config = dict(
    head_dim=128,
    positions='learned',
    init='normal',
    init_std_up=0.0176,
    warmup_steps=200,
)
Each number is 128 + 32 x the weight over its row's rms, rounded and kept within 0 to 255. Layers, rows and columns count from 0. Numbers have three digits each. The size before them is the row's rms in percent of the matrix's.

# layer 3 MLP down (transposed), 2560x640, rms 0.0951, rows 1800-1906, columns 256-319
113:166187124134111121146147169169181157126146141084142105056165120096139084151097127114139097129103130151154167169080179131065113118110101047138124082085148179095118132103120139087135061134105153
111:117151037152127173154175133117107155111060084127174123124166158076146155111146125101113122102173107127164083141102059159100065131092107160073206123169143134124099130178137119191160113077163131
088:168098144168135164089154117118118078158142123157151140198127095090155215126125170168116125107116135130106144119094120102111137122065145116140083165094164127162065143180094138068133118156132119
080:167116138085108128175128113145154094096138115173099099141133173140131095126130090135216132136096112126129173106118115150144156154186112115147173087071095201156032076137124114126111197135100108
094:148133186129146118151192140202126099147115125126149115149135134125128119143127078107078105106157119113120105070179113116121141145140109153166116167090093120058106122083185123101111096146108197
117:121106109103126158146127132082045078112155098106122098120160124183121144142148133111104146142140135110182095160127102097103120135205145088124189113112112149149068096123113158110132096168116099
088:111108180156097118099091055132097121123088135120140190139151133091130096148137132160141142109108130101076147103139198113115132222207125104140159135119107170141153131156121144097140101169135091
116:145149115159102145071164121130191127134114118086082159119167102148122158120099143076172113157164102044132150143161148121095123166116077187102172140147085163083146117108132143153164075114169084
086:125157153090133099086125133071135129215148161135164206160180160123163098115034201125146136111093096143138120138126082155124130174172142088162115140058120132181124089138110137139121093107123092
114:129104079132124137146154121122115137120111183119138102085116145200165082157127071107154142146169094173087046122100173135135118089142121122115073106128131130163143137123133092168187159106121124
113:135148148115160140158085129102097128143138100105121118165197131117128168079165123110137138127131131120078130144127173164146113136129089152108166152111158112106120130192158116050097113180123132
112:130098136195087149157130069091143161073132128115117161033088166043164099158112098165121138127178131073156135104108128058138149180167165157113152133124119108100141160065127105133123101199072172
118:141133168147135130114123167140192142107073114115165133155142134096128113183082134125170099137156139127140181165114179129091117105113131138090168182155112121125067146190106103063122121117126092
105:035145095151118157168119127142071138123140103106094102079122062148125159120186134161116093138179140105071128069119132142168144130089139123128209115100158118086156204107129182132131135147157147
089:144151162156150107102176183124103154112109137121120136088139102162201061133106122130185083174105180151135139150140087140175135119197163105167118061085101127134095106134157137109124134136119188
100:069108156171043070107137168160181137133092155096128125113116112098121102061172137156134117176143177105107124134104128191115107133154081100159126135113137109129119109141162145098143098153133110
107:144176153119164070110090136114150137096110125137176099067141154135136126092096154087156102132122180189109092172121136125123091159117150117124112108102121050177073135168119140075138177177164139
091:144157164102142069143119127131134083075115165097182077174174179179132168108095138103126116171126132139090146128085101198117098130097168121135138131110088083130127194144108133084138116106144101
117:181098136144159133122191144149101147142113116107129097105195089087073130148150156146151107109091110121129133190121112064170129139128155119137092105175129167118147206058133116063140066119125132
103:131197128093096102162155098158123114029184171119160141109143086115142146140147153152075108129133111146110121095182120175121109102098099111125187146105148074145137110127096172094149153105113118
097:095127154107089084117133127137098094144046118077100138101143156069137146160089103137107189035069117167121121105158084133133155189113146185071129133166100094124095168157101130120060121132145110
090:102158119099167157134116110104135087115141125143168111137081111096136178151111132145143146124107125111046111048182159138112132125120158132150127123148045134120045174188114164069088127128118131
108:138108096146116136114190113153073119145173174153160148118145139134141112096079150095169072120148164139074098161062084170138127125100149162083179142160118186113049127156149172127144114108056097
099:154116115143149102114078187155127137080171108106078088043101090155068088126131114139142146185122125146113141132136056143240123171127084144088181183117145125066173186152110137131108143112119114
100:086097119172078137127177148154067195081154066131096099121143208095058113122126101149046192103123165099083108134176126116179139119154128101095130096122101117147134161099127077197147144084114180
102:196127108172127102059136172111114171082168137149078154103136121159110131132096116114094125094046132182164151118127054055082174169114136190135188155163155101068167119112129175116089134102107142
106:180087128095107112095135085149082121140082150152162138125109158123125152073073130156138131146091117113151162072127132127120160129091146179153165177171099182187165123149101136127082108087118106
093:087134129078117110146094145152155169116137184122200145139156076153132092099123174117117117075071150127081139138176136132180109157070120164130165200124183153101097174182173155182169118042169104
103:105136120135132142113111093117159123100119150170146088078147095148104130088153153118116183157131123123083130122160094133135153112105087154145117075157156093137145122097125118096110125142099141
114:122127112175123154119103104111163080115134069158141124131074100077081153109089111121047123141079154129000119152107113115034171127095104092121124126186152153158179100115167142141153095083115073
098:138116109113124112114149178147156179117105138148143156173109062140133125084181166121120139182154106188118166147111134158123062143117151124115183124103146132174136136093134167124110125111182114
086:140134111155098157114064129106107136146123114155080106163119095113115138220122153143116118162076100156119140110156098143122166105192165104123099114100126173194114118117132144164128126156082174
113:167130133073116107143100127129084080073138103128139122095121119139075223137143133193135114084148124138125170151137097157123209110193120151113140133190116139081140097106100163097125076161154116
101:119112183153134111141127143144158083131150153130085150147118133150128199103072152116151139094104114075147171188152121012110139136102122167138081137103157134190123161151106160181163098141115176
105:146108144079058131043116100143088179114161083147145117172122115152183120060113162118122179068085083104112142077069136144162148166154133170111095180094201119180151090130172125129075197125117098
089:126100082104170147129123153168059127135078116077157121150116149117191124106117127078126140145124144147103112110112132150105138133082159131086157157121127147130105151161162183141158128106117158
101:082141145062109152085127155120133120100101144133130113114143031118129141176105150147170131086138126072162126119117147081171116113163114139143134109119106162137158130195157112118114110132115122
101:157153170136066175140105105129090118143095128134146123139143147114134135111168143123056166083143084091128141189126123099134124129185140132101133138059141099071144123134136117114170176100125135
102:136175100091174196180147134136158051118117058170122104117154077178127124182172130184139117089082164121135150118086125119137094150132087114144125119155123134100124142096143138096117062140127143
102:129072143131134118131129134137133124088196121116151166140086152137138156162168134144097111122159081101127169123079129097121158073141122088129106093153147115140154086084115140107130123131163092
117:150135160170179045167158187140188130089096075094097113156160077129107119135147165152098128143167114182156159179083161152200135142108172179142115113141182107035136095116102129142148077083141108
113:170126153176157122149138129153109112198156127099134076116101123152157113137133172161107160126201151096150127151138094164107092152130131100151115135110117083092147164103096100103072148111111133
107:089186140126112126149181089135152187158134062170199132157120138128121132141151142137148123096099133064125138134149206101131133130130089099139175098164088125109117117137130178091168120156073066
102:148159123150134161140116138192136083150080126122114116093148156160107086204113080066099192076105139179132153136062111089124083134105097177151113118134127084098151087115091090102137116107171088
115:128106107106117127194149086117094092105115115158132195100147115126126134088145155148146153127111101150104079188121131120124108106108125126097158061128089107071133171155099171159151122112129124
105:118157104183122141110127111102079096145142130139152129186079083103112111113148090144132121132126124141115103106167193135125127098096112085199067118147110181087190137140116115090138151149100139
085:134103108126142111100154094123125065137087117125151167152077117099110157119095142102136119100140127109124138155163133100153155117124142087128214163150076136107140076140167164184127103142078036
095:162105179115182064186099128104099165125086116137135155128129139100161071101081138080089087083095105122159100095098178098161111113110089123121197154074150190161107111176104157124148098085074117
115:138101191074165081112132157143126152151123134123113145183133175092143143085135145132166166151121117158136038111172135145081154103117112115089091112135102157179125141170101117110117180092149118
105:057113083102175140176160094130142088114171031128067144150136102178132144136147138114152149143125138143098117110118158166141118131168154118118177183127122069151108101163149158144113096159112140
110:135131132091130166115133179108130101137076152163076053146100095153090123146128103145136109137120166143123134126208131154142120125145144176132084120085164147133143141125121114186128149124131132
095:109173088101196163134148086105112133110161130151034053082096134130108161133105166140106112140102169076099156115110148109111147101149201195118144169139133105126142151110125133116095133167150153
106:149152076138104163194094190134150171105125135158188107169134165160078141138127126103111153111092155135073191145143144122069135156164127141153137117177188170131154072094175101118209114115149125
114:150150139115151187071106097113167137085171122083106161177151171126133079110194132143123106137106138125141154193092158179103066172132104113142124117144119119141101131161186133150119118169098072
092:086140148195153127090136122163152100111167082150082180108099137114129109117099186130098110144130151100082175171118144136169138163118105068109117125104158109148140157151131163131144098113074147
105:150123049154110111175144127108109152125148113144125109203120158104056133191136141113153099142121128141122090078095208144115101156111113124047133179145142096101145098149117103118105104126118112
102:156124123123162165139162107140157105141125066169065095125092147117164117102137120109064113194162111138192123122101102197084111146139108122109132117138121200150132097141119117177120133174128151
106:145086127192061105139137185091082178120144133110152094060151161127106162161082126163133095091098111154102114132088078125079112123169107151104159126089138091144104097120077102095117074136124106
107:159134069122103131117116130125097142102085158100129100190105066114112151178075093173166152142092140133120128162163101128184097140138095129128133162076168172188139147064121157136167067093139108
095:137096128112127141166182071158129179191089166121096124110098101133161166119121106146092149180096154098117095175069120089099094160132127134100121130132099123150186173117153113112101084099139140
107:185080171135143147156175110173120159138141154173097136119127182045124118115100129115139173113090113121124140132091106133134149101122113151118161179084126187101077132116196152133118105133080169
105:128135201097107081154116097114117143043131142145148126219135112167129182090160060213155098100099136077114138113099100105091104081110144118144124119140090132172120128131064140150100165177151137
095:134120163132116092120112138075136127190081109138110161127124136077158138159047122122098155153103124160121157110129104125186130111167118088171150124141099165192092147184154148166135090166120097
097:170184075138126127103098113122128130114090149122130100113161155137105093096194122091156129115076136128098163123113068150116116197154127112096189174147145182160133124061071195147120128209184151
101:151119047206102093107129166157147112146099154084102159095154099152148099179119143150128046107084171040132158079143060137110128132191133159169101146184105105148116124152126114088096126165136122
094:168101123123110085114180156158127165081081116200096112192136058137138135163109160132142107101161089124148142103117099167131087138108203115131151133096156182121051108106187111151125117128155108
102:092129143147100177125135111134141147144116127133140118137136175144069083143132079125131089167096110109115082164109091142177131161090080130159149126103141138167164152119119148145141116119139176
096:158127157078176147114128169176084144113079160109166131059153107116135156154094107113194079093182136129075137183175187087132108162188155141134193144114183040094149168161122152095102100134144131
112:128070121089146136139174102174113180145085146139153098124131130138109172171128147114135080136111107120117143112090120078156076087149145142168142124114131129093099115143141177135145127121093147
096:130081140104154152090108129130149124070167097137127100107162130110149117174067145092123110128085119115061157152129152122180100125136057204063177124108072149113220106085121089086138100132136141
116:118110224098065170093105115127089096168163119169142114099139153139107183136134141096177126126187145121086126150126106132101123124097125137154119135093188163109096175109107114144095113137110183
102:078126121093081141161156161104105080116199163105127086126096182052170107150155102130077149150131104162140113111088075075107115119120150166155133158070120097158142119121114163112171125145158099
102:136162125146209134133158159149138159167135118093117161073129083113135093162111131183140149115135118125085115046178106191118169113130115138112201052155154171135136094194129107126105092113146166
104:119149071125079197091187153122126153162133125123171184098161176142085108195154100142180141070106161063156116143148076116101121147143106132125202141139131110204143099113144112141147078153174156
034:114159149166125139172115110140089109142156143094120118082150112082108151146133105115114099185128046179126127105163153155161131117117158161119113111143064103088120116156107097156131125175158136
104:175178101080118138105119169107121131150117136138139109172092090157048180151132103151095149154148114052088161136160154108083161130190113114133130152139116128185112140146132118121120103119123214
093:190116146089129086157077136121048101114113147118129114129144149095114176123152176129082101125117106136158175195052108107172120148151137113061114113152133115131119144117114079108163088157081121
096:076101136086142139160197170152037118168139122141126142082154153133108136116066165111126118119157105198153150137133147099108127179097140120102126144106140116158072165181152189137194173108137165
097:135181124125128164082138164140072200101059137151109098135156105159098168128100159170131144206091060115069135101150167125123121177093155128115083108066141096117149126130159174125118092114067145
117:086110092126108104094139162143133095060102152202127141138102147078116106111126129105178065129083063140144157128152090136097135114074111161113112152150103163050113135084088188119160101188160037
098:144090127159084120168101169169223078124113144200198170134114208105032085166118152165105192143145109145123122122103117118124130134111142108130176104172076083143094061173138109160155106096134146
097:136111134080113102138117056111068132121133126137138152140077118139129123106139094182101177048146134156113169076111126123195123122102118133079167107148179162106103142164109150080138255102166101
094:152147066113154121108122183137118076113139162155165142142148138148148142161167098113117107097163099169154087110126181095144182157158157102095198154131169199110104141105144107159139145210129096
091:079137112152112136085069139156148116149089134111145110162166078152160079091103149163104158065151081122099182095135103139143087167118084146175158137127152134093140171111105129169089101096119085
108:114098096126095124104110123163066100152131127098086126112199104121165156114122168174132129109161130095099120121129153107159134173111146142165158113098195153133128128193091139188144158127149093
099:105123061157100146107157096129156098143066101102152130172122066084180126084196098149133077136135130098136148148114147152115147135080100108146239106086143154117161060134154096157151124096066112
104:185173101122149133134069132127079101128117106099116158102160184106068169079164093086187167098185063126146193157106150157087100143122175170095170091137116066068164173129148114092151061127125068
105:126126100135156082165149078111175060155177129117149131089164162159131111121156121122143133138075114121146141112159124157119141118130102075152159118166149133130109164119115108107106128086089129
025:147113148144066129154178140153114109078124133121140134123139100123108081122114173067117146136080140128114108125135126110147125105102037154139144142112162112146117116242168127073132143128100117
088:143133148105121141081142105098098092156135155089068105123114121129144129114140168168142148076115147149132129158123181131131145100144149074126105102107156116163123122135115163148151158139086122
111:089090129119076146114159143184151181106171211113133125173128136138160141147106148072113149129125156092159106145140166134233110070112160136126152153108055166129180106128121101105123128102152180
108:066115134149161118191055117077151121126178140117116129118123121137127130157168136126093133124171143101142107113138131121108168188114144163123112148142141128156073144147131052154120131152133118
102:100103161105137091153098077157106079096066167083102115141173128172156168120115110138108102149140093141127142082114096128099077205064135114151140077167077131095168130122128109153134118077070167
103:165128135155090147122111088124101174066205150132113129091141134151139116162120120157094098085101081048113055050080148114146119080078128155128180125139134102128154112091130136116141139142133161
116:149110131189155138126153111095103120137078078132150129125100130122114163127104139136158118175121115144150088140141167154120161171139163158126103139116164187138106099117088169121130138122115115
096:127118162146142169148141135095155136064130134152123121087054172150109166159133060166195142089123154131139102120060103105179119121112129087084138104144155135099131084090085172131106151133108072
105:112137143125093191123127155077157167123127152165123105194125099146109159071126131133147101112123145159122113126113121147162157092156161134160144126160092171171157149112113144100149061100110096
113:127108074123141143167143140161165105177095127166135158129157151203079143118140147160143116098144120115100165117051162170125100118096178190121093155124114159097112080162131127114163100167188115
088:117135111161046142106146153130137090132103136097125131131137115136132186152078148142123181108092150104151114139113118106168200152174144166114152156146085167164131135062115139124140158142170171
097:115093120150099142108149114115131128145143065129117154201116102077129176139087125162161098146126162134131089058100105173153141099138185171086086106093117141117172097127172134144109100171107139
105:149105123109118187116142102159090159151137130129169149144133131120155188082161097146147126088161107119096165177095115115150101130134180202115155142106164180122097084179129204113142113111112144
105:141131166155122125172181149183116135133150143105135173161140086097072105129117153173093138218139170153096068156135130123172140122140141152179116121131158125102143152098120126135103056116177185
112:120111106121104152104129166138128136147166160108079088128195122165136191192186081157172111066101128134118084151084099171181095105138101110141134088099146115137114091081165132154137173200150130
103:130144149140116099155113121158158120079072153117139147099103149145147124075060154171106155135146181204145145147127204135125140153167146145083118105123129129131143116084170115149142113102101108
093:096161143126148153169056132092153108143160175171130150130145147111112136154135078156106137146137128094092152160128127132173194157121078103152159119117138127141119134103133146108109091108123154
093:122190146100116128136075107142109120108140155102095128122080111053127168155091179073097116043087103077144134131106195118141100140071205122119093130093113164131099182196130136135163079078125146
098:128144146133119075117116102147155138105108080145188144196155132092119113094178107110176140084137059141075155158125158117114133097149105120144146137112189100131106179131173084133136116110223161
# layer 3 MLP up, 2560x640, rms 0.102, rows 1801-1907, columns 256-319
112:164134155106114203107141160126148202101171090107086140093194104173137117161111101089129107104131109125163136103147125103108151153106131133110131119126088122165171099147121132094102106129070134
078:160149130108133133156111105189138091093071120116106124108091117148179108125149149111108148099098143135100094110104152121102089146164086143151155131127183091121157126100118130105132087122124173
078:117093096190130169126096221102162116106106128133111098109178118098175142113121141130129108123138145130143120185123131170110099089093180124117125213135144142082124183106094134192112069163159131
094:109155118083170102113164143130063114149197125152025187095152111175091133119121122097123121113007136160117110134090144114068114099144113174123135151161125118114104082142101139098110136104169093
118:135129122093129131129113159078111130124123089053145138108112095224131076127156107071135166106175161155142090148108096068155041169191120135089155127086125114168081139128110197149115071159128084
086:104104150099127123106144091074195172116101081119155126130121092084096218124172087111112147185138134140136152118102116133199119073166193133137149095119141094149070116046090143112146136127090127
106:134114141165105184088130180143146103129204092114121100142195105117115168123149103124175149112171119152132111123115135082147102117057074135127135143216142135094085161133122210086097125122126117
092:137119038086108153097159106138100127112166137159180055172127114117109177217196098081158179145129126115127195111169153122122153099111072163120124092122133105129173116157110133108090183120137112
104:150195102133150144115121128060137122134179109122085100119131093110164086055171154108138205124164134108113158184143154070127183062086126116143198121155098086110080202153112143092148192140168208
113:134113140079175160111125124126107124128085140116129193136169086104065163120105130148149181089177116127097207142176134129118122090139153163122115100124119126102150093086137143129155134116157091
113:141122122172128166139150092091165129115137125116131123119119130121151123184157091155123085173135182148165130157144101112163124189140120103123131106104047130065153073082109111131183131111184097
116:168097117072125086103142146133103111128153133093124139133205152093149133147149154146108093176219086134138122092103092102123201134156106164105093190112161161161162146142150126068126151105104092
105:138113133123142123121162141126163086127129086210118193090122130145186105118135168122147120153163161096122145169117114103123147068088081069156134120147105100177104093082109143134129115129124153
093:120169089139122118102154126120167093154172174127169135122115189149136137098138066123123151163103163146118159127126158111133121125180106082131086134110108142148124103166106138183079159221098125
098:147109091159162090159137095150149127088120140083148104108102144173146105183123157137168107155116124124184117097103132124123082169169169087156053111141105092101058110134097098099065136166111144
105:075121140108130135123079201157140123090146151135163120143117113097141105098144113107111108127119165139138134143116151182116104055081121170110210099093086079124211132079111165126112118161097125
095:127152160147134123050027114074101114145172122146147138156135173108171125126148187133123104142161132090105190127100146143119090148126054113139086120115094109122122121103161113186101121129130114
104:115122146110142103109132117094163099137139129180144122042146150137142138079171164107149082135197158151137091176125075112129185100068124140180118097146084148148141103105134122147125135045175099
102:117111088138137162159148148118106103094161155127143144122152036126167081104102154178140153125183147201116044133180120164148145132086073133081114161088155118115114112133082120123129129118163102
095:152108127129086066115083066102082088121108142098104129122090134128173129071127123113132130105119129094145107097135146092027122094082096140098103133077081106137148199092126139110158187093176115
087:144140087144147127167158173141138132197089111079142138111110119127093088102094145133116137074154162131156092179187092117140158159120064166142140167125148163101184115154239102096206167164116130
103:094078069104151162137134158142102131104177162083146142119112134075164123127177133079135136123136114084135190129069132118166145097081107130116159121148144069087119095163182138106168116178171078
102:057090138159134092116143152136120170070136069161125143132155134104095156142134082106203114102149127116168119127101156202095144186103130195168075119129145178074169141099148093163131157155124193
101:111076079138141120103170120123135097101138164115077115115106144135106151089140097108079121052098134113131124147164113138200151187098171086131079136135148142134094159113145153159130107115157168
097:143102066114090096083093159096116124121167090056137125047116163189042135133079091164156149109118162138141106135111072099174074108121151176143182113084120126089156063121090117135116160057080177
103:078063094118170163094084157204092106126159121156108123110169145127202123130104107116097144170129107094132148078111118115156103116115124077101115104139159211116108128144154133137119075166104120
095:112138106116115171157088124069142147158118092149118103065091134109159171163096135163106190122189117139163129136149063147146132125220041122172128128053072158154140105109129141097161113163121129
102:093201100087115163122157133097156140133150225198148118090153155155084136162166131165133131167114132123178088120091042127153093109109175180118113102132239142130130122125080184126128145119136108
116:124143117074076116124136102127173126149128202166139095121071099069102121114135125151093074102125121128084129128070120100146117143077135092159103133140171105202074082123150141119145174101148105
099:157086110123135129180109153123144178100112177130145132102131109123135091126139129068159100164170139099095147080130113097143110113085166156115138095108149197112159197091134174120133087053128118
086:123161152087152167116100106168111130090108161078128161089123147166214114106124090113196113147128176135114092184099089096144163055130128148193096128109127134084148157173178121138078095131117154
107:176117127123185087141122123122080165138177123115119161101152098129056138127092153170172085125160126079158100140118122111100138129132136132158144144192131140126202118094091155134166147135063093
103:144146148144164113096115152140119125162108116121189150156135158176147139158120192149093202140131112093161106208103083121102131116163104107129100173111139108157171169163093133130199105111134132
105:088075080092148135046143124130158062141150080110112159112123190123170165088167158060149105148195127151125128146140087110116082068108145044145107120150172150144130076171143153127100121062100169
085:126101141110152184164142167126120148196110111203085142123125080113097173152150133101118123127106138172106119064069141152102111105113179110152105153121090101108092158089128119111116145101156140
098:170142089127059182161203072120116207134130143159092137215112099113188126107120077094136130129146153139131152150181125147126086130094169116164107172097133137111145094146093111103170102133143181
098:105100104156095170116127111115112067123093066091052142103181090106144144125203125092126063130100153125128090134147101084120111124132172144089123112133134168144085082084141131159159103113167105
095:125126163088103161135154116128162157193128137072103073107156092132160171080144122201101139108120158150120176143110136077097093063120119149165070218202178117158117116152086192152119208158164096
103:139107093153141119118122090184107119084133101140127150132142134146188089086086188140199142130218160118173081123148163070126141140117174082147102129120136066131117082101125170168162135177080085
110:145115139129146159156122115066145077133059153091161110111108161093107127134139210168108137097168093168103064126118095163143082156120153128150088139107149150139147109162084102126121177101105134
113:195170184142133149146138137113154136133107149106115120123143159180149135124122134136123104082160134179149155120167125115142114176096115100157116130031109087133165138130120128064119128115107205
114:084174152104084114157093129119167130097121152114114139077146152160128067137113134138111137213080137072085047143115088119107107124118143056152073145161154066202163184160098115116195137084170156
103:192134152161165114080112148090133111189093179150093145118116136099131143141158198097098118127103190136119115136146135162168111110096135118113098159195117100138136150110141174126111118116165149
109:193211160124106082158129121106110125090109138095122147104147109129130113167120115188145157127138093126105109052112146117164174151104119157124127045113205182148127138158088108126079157086132115
108:136096120067150118111137109128157093115123117100175098137071121161132098112136120121152089129102136147150133132121142098097156115132135117137133113083158100187061113084130123111115148086130141
088:088106145145113167152089157134136149125122136178122133161133133105122081095115105071076134129105132134115110089113144098197150120137114182099089214110186127128153111187144131133076124154149136
097:160124132122125113125150099119119117155111144198112112095142122112148096125080178096159130132091130071168142086167101123111136154141146094150151142180158186114115073167114100182113111166112124
105:131092156099152129134078126115151100138127179133119122150112176175153124105158170088104141163142087191117135154166078095117154115139080142145063091129159159119172142202135093135168094177198109
107:156131169133155122161135186130133149032125139104083122130110116149132114110150154090086206161108136088122131124199155103142130114133121082121141111196147121152151141118050138133140168158118135
101:078164192145152169114121097119079114102121154124125128198087155186147150096161137111110124154158096133177082149157162128071137132116074151118103122081144120115150118145076124082118163142092089
097:113117128096083089120130107100165149115124103130105101147126151135159134119115092155097101126176080064124093116116056131122130088109170129121106114136145092129083114121126117158161093121130154
102:130147177142112105173122121181140111170114161126147105141091127110210173087167135145119104115148149153147148182122130074136110100098143104144106086130135115116129169073134137122144103135156141
116:163093102108165207083137107184115095108137131127133158144110110152106123144165171112119125148163143140110126161128083123153109121127125094117085129149132181168176112209133098125070197079183160
099:113131113184100126106112149114074182137168110108111133133129207199149126105178175146157078105139172123192114110110086156145117133135161156140125153116175060103074089109160133161169082129116124
101:108101110134071169160167118109140100090164142114151107128094128110108115165130130139162118116185127128178059093165128158110117140097133104131111189152114096129093157139160125109119130102128115
104:119125118101125171158096076172124134117097109087148176128061099161163145113128175051086087110083122159109174121141182135111121133086111128137088114153134136195176071128132096046098118153098060
110:043063197142151123157148143112095112100135158134136153136157145106174132158123152136157124121141156120128093114205149156163129123051095134057088149183129114101121051140106170115040151118127126
105:117142127116147097119070098059120116086070068109081128120069111144084136147113140107125092092117203139101131136112120173112097130144140074160149119127155182153162142157143124106142165108186170
095:113145176105176147127125101113080128130113058124098176148112103183100093140142173153120107168117090140140151147105096110185076129138124069165152116156093143172114077076098160087076145147086181
101:143147146107157144173091073126124118125096132137189155115124087152121098140103174107120171144192134157088115104099153126115092130163135105109170180105136151081097109127144125102161120129152098
104:129132152153149063102119101150158096126140080153195141099058121047193118109098136075126152136144089122176125128112124085169148164150110085092076152108115133109180097091144112153114109186111110
101:105146097121134132159177103071121098117125158189133089119145164119152150138088135130106151107095164097152087196159147132142081102098151146106140066135180102189107086089075121090196132116125118
098:152138083091152084100138127113153107085118106096236115095153070106172076157128140137134141142078131170057083096128118126172114165136152151156143121104083182172150075128105101108104167172107164
095:059141111104114156104088071182138192112086112165168096124117100188115120076092183182182135078102126178088052077144201182129127110085158101092079090135156069153105101177113144135108087124106135
099:142080139191153027137082095155084168148114131165117154160131116145141151141078166125090124097109166130126145062144147198142130186116140090103109111124120165157109121126182165115174116127119114
107:156085102164145137089099151043131128134096132134128181117215169159156096068183122098127123145091072128084138070151077096137130162176128094088120088151075152119126077097073138130152160129139193
094:124096140163154071118134159131145129098117124134189116138146131122182123141076096192133123115181090090154137156154096095164083115117146146136145140146133073171110058107159140087044075152119129
104:125102142145161180114113104170140132159170190154123131137162198136089135163176076101097152071176104160147091139142140121125112099103098111141117184130155110110104160101192091095128101162170054
092:087119114128174151123084103150116124150161072110131116096136165152162128144170111094151130150140090119053116165085135121180149127124103126058169147074127149146122137118081072115169122115095174
112:148104136127096121085111146075105128160113185179080112085122120135071183100131168130079093133189083113144168115083114132096142141138129114166123131198107087146134069124118142164178102077150090
099:116124144105139156105132151128130139077109100132130120121084075201131116082142142125099091123160053133125171131102157191127123096177180119136104160104128169141101089110107151149101207138129119
108:121145148107135157121150161105123199069153156147103173168133119152136122173090145136120073063126181109133114150086127139114081092092095091110136083235115117113069131138149090089146184132155146
099:176152132063101172079070226158136154150103160132100140100123113123185110149184103168123162074130177107134096169182097136180133106150096129208121085165133138148098083106149013099156063106081159
030:112166151101108123136197126119155123161181050127088129137134151131139123141097149143125119105152168134125091144119132077187151112164040108155108150103137098119157139044118157112131130122191255
106:089155077122095130118084167115159120088029097100088121112105087112089149116162117176117130096122096157149149182134132141154115131113088092142156075157097135147163130135100142129160122088124143
096:091179155090079134150100076042141126102145110138145130123131102116158150132151138152123077094159131109138121147130149183126126134135104161103116169126156159132170132169164125132072102170141159
104:108158096112116017123128098145132095076175110136067128137155139146118148114194122072151095167094145097155084075091165147151120181078115155126057109117161127128130085158181118055192181148147108
122:143180117181096100094063099094111156168103132149130117162161130116186075143134121106128169145114178117149084136132147092191134100133084166078125121119090083141142099130095110139142193134156099
109:059166153145096162107067194112110127163142160158072121133149177102137082126077145157144203122118097134087061123096079161066089122139163147110138136110157160100160231072120076096098104135118146
097:138178158120095168089120099109100183161143100165146159133141122147118126130117117156184085151115143114117044123141170115161143141078098134148130156142140110146088093189127140105157104160142102
097:100098145142191098103047094074135138129102140112090078155122020093124135094145126138139126052189155160107168123124139093139091132103122113114106114087140149159144119096135065156127078122146062
094:130060161125163125121142113113137179117151057138108127094188092158142190155087151106114154115136169100120096142132103166166081110117142133087110163141116071189179167119137164125054136049083145
093:116112144153181116151180139119142125155090193120135101126082127147124147156150120172161131093109133162131101098182116137142107150068112114104106134084137102094149035091134066069160136183163094
100:112155102152099162121059182191130137153135127120180137081144156162117093184094150125126143195098103114151134136108193169140135141155105140124085150158110144169136199156136119115165132091174106
096:133119126108102107172111101065128094134138079120111117173127174172105114169129194127160135105153123137124155179128130064116185084109097157144108141078156154102129126109082075068094150070053153
103:119153177124146188104114189104100145135125080104116153095132188128111126107197149148152190118128157138149071109127144121130117116185112117115113090127063114130153132096173116150233119112126175
113:202119077151102118154164126084113160145107118139116151113150067111074069085145143187108109199161127147150108124110133133183115139111155153112161108140125196144128121163170181115192139098121193
019:074143119164128102138117166095187118095111162154113117135181099092120135127148089114087117147201128154141091130131117127167105145130134136123095127144109107100117161080117201132097157122138143
092:132105131053142105126137174073132123120058104166110145105147086112086150096099195163092090087148147165136130122163149137104076088077084112107087116168123184140158190101094097130129100069179138
114:119102094104100076159147147102153190083149167051102184124133118166138104121134114154078119132087179170184116148094142136104097147065114100129111116048087115147103095123109117143100130187105103
104:101125085130119146180116135098142117163177113100118137130104178109170112111163156135092202112131122169139121125161118113078109086131175136141135112152133114163059155150167066149136135128147162
102:105129135109111165141122172140195093165158128110126140155147174130134090113171134089186152175116156083122119112130186142145022166116132145122134085133103145131114181069089144119112094050156164
097:127097142101167165126116117185151175131133146147145113078197126158061130200204123101084123129132118124138096071148152099179112125118128179182161113178148138113143159111109110086127143156106123
117:151146096116145158160127145116108168102061192094162109120157111125157151124137121078118143154062119088111114125139120143163130136154036149159015116177130142154141104126033132129108111135133074
096:166149112158127149116148181122179152068194124112117117089159120136093104091133189074112132141160162172132131109100123174151148122061120116199093134151178170110164092142193080103167079207187137
109:141095100208195121200144139131149111187080105102149116116095145147085126117150129132100187116132150175105152142186102105101099090116102150124146173141096137180217124093127138126100169143169148
114:123130169104095169138093138120095122099156142103139128096069074136100150116105137125165110175150074117187117123130150170175101168168132142107110092175095135140152105087145140178134109094151118
090:177139153152186144127127069096111144134187158141096123023107098116076125204082196103138118171151110113141130136093178074141087134126145164098058064101082075135163117199168134147140117110129118
101:118126146167134112071158132178182125089082109059146133070137100141110152146153118087141177114045121089140150106045175131132123136160132113158106084169115086175135122156131129142143165071126151
101:131089122170163124143119125116164142157106123124136142158157089120160099187123135112185163105141118142158063124100139162163157109175068155072110157090098132153158110167115123130133104034158160
106:129156125170133101172138114134148136135153134120131197092144100173149098106099151178098131123129116142100083148120087097181105155181118104145093080138123123090119115153136132179079117157133129
105:109104113112123099150122116102215103119125105130067166128162108089086116087138120141183101164206169121137129192141103133118115123109092113156104115112161093135112159143083101149136161164117159
096:105149103116141086136063125164153100132143155161116133117135131152159134137172111114115152102143112172170091094149113186123124121140127091129092132094128119082106149112192114074136096128208096
092:115155122110175152107111117122126067138160176135195103142061142133085134103072119189137159075149116134083143177156101095149211152204138145119137057148150047159052130096093142106071145076102152
097:130139126115113107157141103135156151131087116106174178123129142142131148098134145177105151156146119137200121137187017146136155063222141143127183120119148157122102070121124125114147090189167128
104:108151207117128051086177080115096124121113111117141097083149155137142096091134110089061129104145165124143130144180080128095100208155114119158146133124117143067113149131113090077122108092091080
096:201074149085116146102102174140089111108115156108128155184102184165162138095155100120130157100171132156158185144140173186114111071170125090094116125135117092073129140148053083086126172105145151